{"num_hidden_layers": 12, "hidden_size": 384, "num_attention_heads": 3, "num_key_value_heads": 3, "head_dim": 64, "intermediate_size": 1536, "vocab_size": 8192, "hidden_act": "quick_gelu", "norm": "layernorm", "norm_place": "pre", "norm_eps": 1e-05, "positions": "alibi", "qk_norm": false, "attn_scale": 0.125, "bias": "all", "tie_word_embeddings": true, "parallel_block": true, "init": "normal", "init_std_qkv": 0.0214, "init_std_o": 0.0, "init_std_up": 0.0214, "init_std_down": 0.0, "optimizer": "adamw", "learning_rate": 0.00124, "lr_mult_up": 1.09, "beta1": 0.9, "beta2": 0.99, "lr_head": 0.0084, "max_grad_norm": 0.5, "warmup_steps": 431, "schedule": "wsd", "decay_fraction": 0.679, "decay_shape": "linear", "final_lr_fraction": 0.0, "batch_tokens": 65536, "max_seq_len": 768, "doc_mask": true, "train_tokens": 362600000, "max_steps": 5533, "dataset": "wikipedia_en"}
Each number is 128 + 32 x the weight over the matrix's rms, rounded and kept within 0 to 255. Layers, rows and columns count from 0.

# layer 6 MLP up, 1536x384, rms 0.0658, rows 1200-1205, columns 0-127
[[ 94 118  72 134  59 197 100 112  61 138 100 111  43 199 145  96 144 129 152 175 131 137  88 141  64 132  96  92 160  70  94 125 155 156 202 131 157 156 133 140 132 146 157 128 122 162 161 200 157 139 139  73 145 113 133 169 110 107 139 135 117  96 173  95  86 107 144 169 112 116  94 122 125 121 171 112 123 115  81 157  78 205 146 167 107 133 100 223 124 148 154  93 102 113 153 163 108  98 152  56 136 112 152 121  95  65 125 159  91 116  87 168 150 149  79  92 137 124 129 106 154 171 109 189 122 187 153 146]
 [141 148  52 155  61 131  82 147 121 133 140 195  64 113 149 130 226  57 131 152 118 107 105 140  50 109 180  98 108 132  95  81 106 189 134 186 163 134 113  91 159 109 104 146 126 213 110 165 132 146 151 209  92 136 192 136 133 146 130  81  69 116 105   8 161  96 101 103 138 108  59 136 110 107 121 137 103 161 161 157 137 150 117 149 100 103 201 158 119 107 102 148 171 141 116 172 122 105 125  92 154 141 154 131 148 145 143 152 110 163 121  59 123 180  58  45 173 180  86 199 146 166 121 107 144 173 146 121]
 [ 79 100  86 189  89 157 128 110  98  91 108 125  80 142  77 103 113 116 145 164 172 112 132 109 117 126 125 118 128 138  80  99 176 152  68 112 103 103 119 113 136 170 123 144 145 143  88 214  82 148 114 158 147 136 169 168 128 144 125 124 130 139 144 177 179 107 140  76 161 140 111 136 178  49 113 144 141 196 127 111  79 122 129 104 154 101 111  99 118 152  43 107 131 128 119 110 155  71 131 112 145 107 164  77 108 102 151 133 130 154 180 185 211 131 125 126 105 154  93 182  66 116 140 134 162  78 106 133]
 [140  95 109  96 161 142 154 147  76  92 102 123 132  75 174 109  76 190  89 168 103 150 126 152  49 120 174  24 116 105 143 152 135 155 127  76 151 129 103 173 157  79 151 156 124 160  80 135 119 134 189 136  60  95 138 119 101 126 122 139 126 115 165  87 110  66  74 153 126 100 144 105 128 108 113 115 111 176 165 103 124 147 113 141  84 109 101 121 186 132  21 176 144 123 135 115 157 114 115 117 129 147 135 155 149 145 151 171 153 101 140  94 163 112  77  78 181 203 129 161 114 143 171 175 109  41  78 116]
 [ 63 114 116 152 162 103 132  87 138  66 145 130 100 115 117  59  91 141 134 154 143 158  89 111 119 133 151 122 144 126 125 112 127 133 101 166  98 148 108 166 129 137 119 128  98 102 104 146  67 160 173 131 116  96  99 125 123 122 107 102 148 142 112 126 144 100 124 120 140 122 142 119 173  94 177 193 117  74 131 162 106 166 102 109  80 223 209  92 132 167 100 160  74 165 140 117 190 133 151  65 185  70 181 109 123 108 153 161 121  92 160 150 114 165 119 130 203  99 137 125 121 126 113 153 142 106 105 178]
 [114 173  86 108 126 138  82 145 117 121  73 131 104  94 169 114  74 138 149 138 145 163 118 103 100 151 109 102  84 104 141 128  80 103 123 168 113 121  68 142 171  32 158 142  69 158 173 105 149 110 144 140  81  97 151  88 145  35 129 107 120  70 135 118 110 143  91 128 104  97 120 129 201  89 120  97 144 126 153 109  54  90 129 179 148 145 132 128 136 192 156 157 143 161 137 144 109  77 140 149  88 108 159 147 166  88 140 168 140 150 113 147 119 205 115 114  65 126  87  95 109 112  82 172 172 143 148 112]]
# layer 6 MLP down (transposed), 1536x384, rms 0.0496, rows 1200-1204, columns 0-127
[[150 144 159 168 138 140 156 149  92  81 120 142 152 124 120 116 106 136 159 103  80 121 119 147 156 146  96 104 130 113 146 131  99 136 175 106 198 138  58 143 215  82  88 183 111  67 113 134  65 110 109 141 147 153 111 137 133  96 151 132 168 125 134 141 104 137 136 111  80 158  90  71 151  80 144 109 128 118 128 138  90  83 123 166 127 140 102  79 131  93  88 164  97 154 123 144 122 188 147 100  84 137 143 103 170 142  98 159 119 152 113 150  90 146  82 135 109  99 172 156 165 131 127  87  85 133 109 114]
 [ 79 121 126 130 119  89 103 121 112  55 129 107 161 123 119 125 159 117 130 138 125 104 119 156 124 124 147 142 113 199 174 150 101 141  97 135  89 148 117 132 203  94 140 148  79 133 124 131 164 149 149 104  83 108 100  89  99 153 135 134 167  96  62 107  86 134  56 134 147 116 125 149 122 129 115 121 149 112 132  75 120 140 157 193 130 154  62 140 143 147 164 122 136 118 177 149 172 158 109 155 142 135 133 129 133 125 194 112 109  87 169 128 116 147 181 147 176 113 120 106 143 121 147 103 164 126  98 185]
 [133 140 142  58 133  87 135  99 131 185 104  48 132 144 194 179 154 146 179 113  94 115 145 192 165  82 163 171 100  80 116 147 137 115 142  67 118  79  90 119 126 123 138  68 110 119 122  59 115  75 165  82 130 107 114 177 134 117 132 122 151 136  53 130 100 134 111 180 121 134  87 166  92 152  93  87 104 136 145 129 136 116 202  45 132 159  91 151 138 156 148 160  94 131 120  81 125 145 137 143 153 143 204 141 140 117 130  94  86 139 162  71 104  76 105 192 150 128 150 117 165 126 155 161 102 119  91 110]
 [ 89  99 146 147  81  97 140 125 128 127  95 139  81 150 130 116 116  91 196 119 141 133 111 122 172 154 104 101 157  68 111  80 122 139 120 197 159  86  82 142 129 146  99 148 206 128 130  89 167 120 126  52 189 139 100 142 161 119  87 103 180 134 151 132 136  87 124 150 107 188 112 144 131 127 158 146  64 126 139 154 112 134 167 120 109 116 135 106 105 116 141 131 169 149  29 182 158 140 158 109 113 107 141 120 112 165 139 101  94 107  86 189 171 125 128 152  87  72 107 113 110 148 107 112 100 166 158 143]
 [ 80 115 125 142  58 196 176 124  81 130 133 121 118 136 121  86 110  91 103 191 133 132 159 110 144 120  45 125 108  74 125  80 145 141 133  92 100  88 126 142 184 126 159 145 101 144 154 125 129 147  93 124 169 159 141 107 153 141 142 128  98 116 126 117 141 149 126  78 135 139  70 176 157 127 144 113  72 121 154 110 111 135 132 132 128  94 166 140 150 128 162 119 145 131 128 128 130 156 129 122 138 125 118 109 115 138 115 160 131 134 132 113 141 116 162 166  94 154 112 136 155  89  91 103 111 142 130 128]]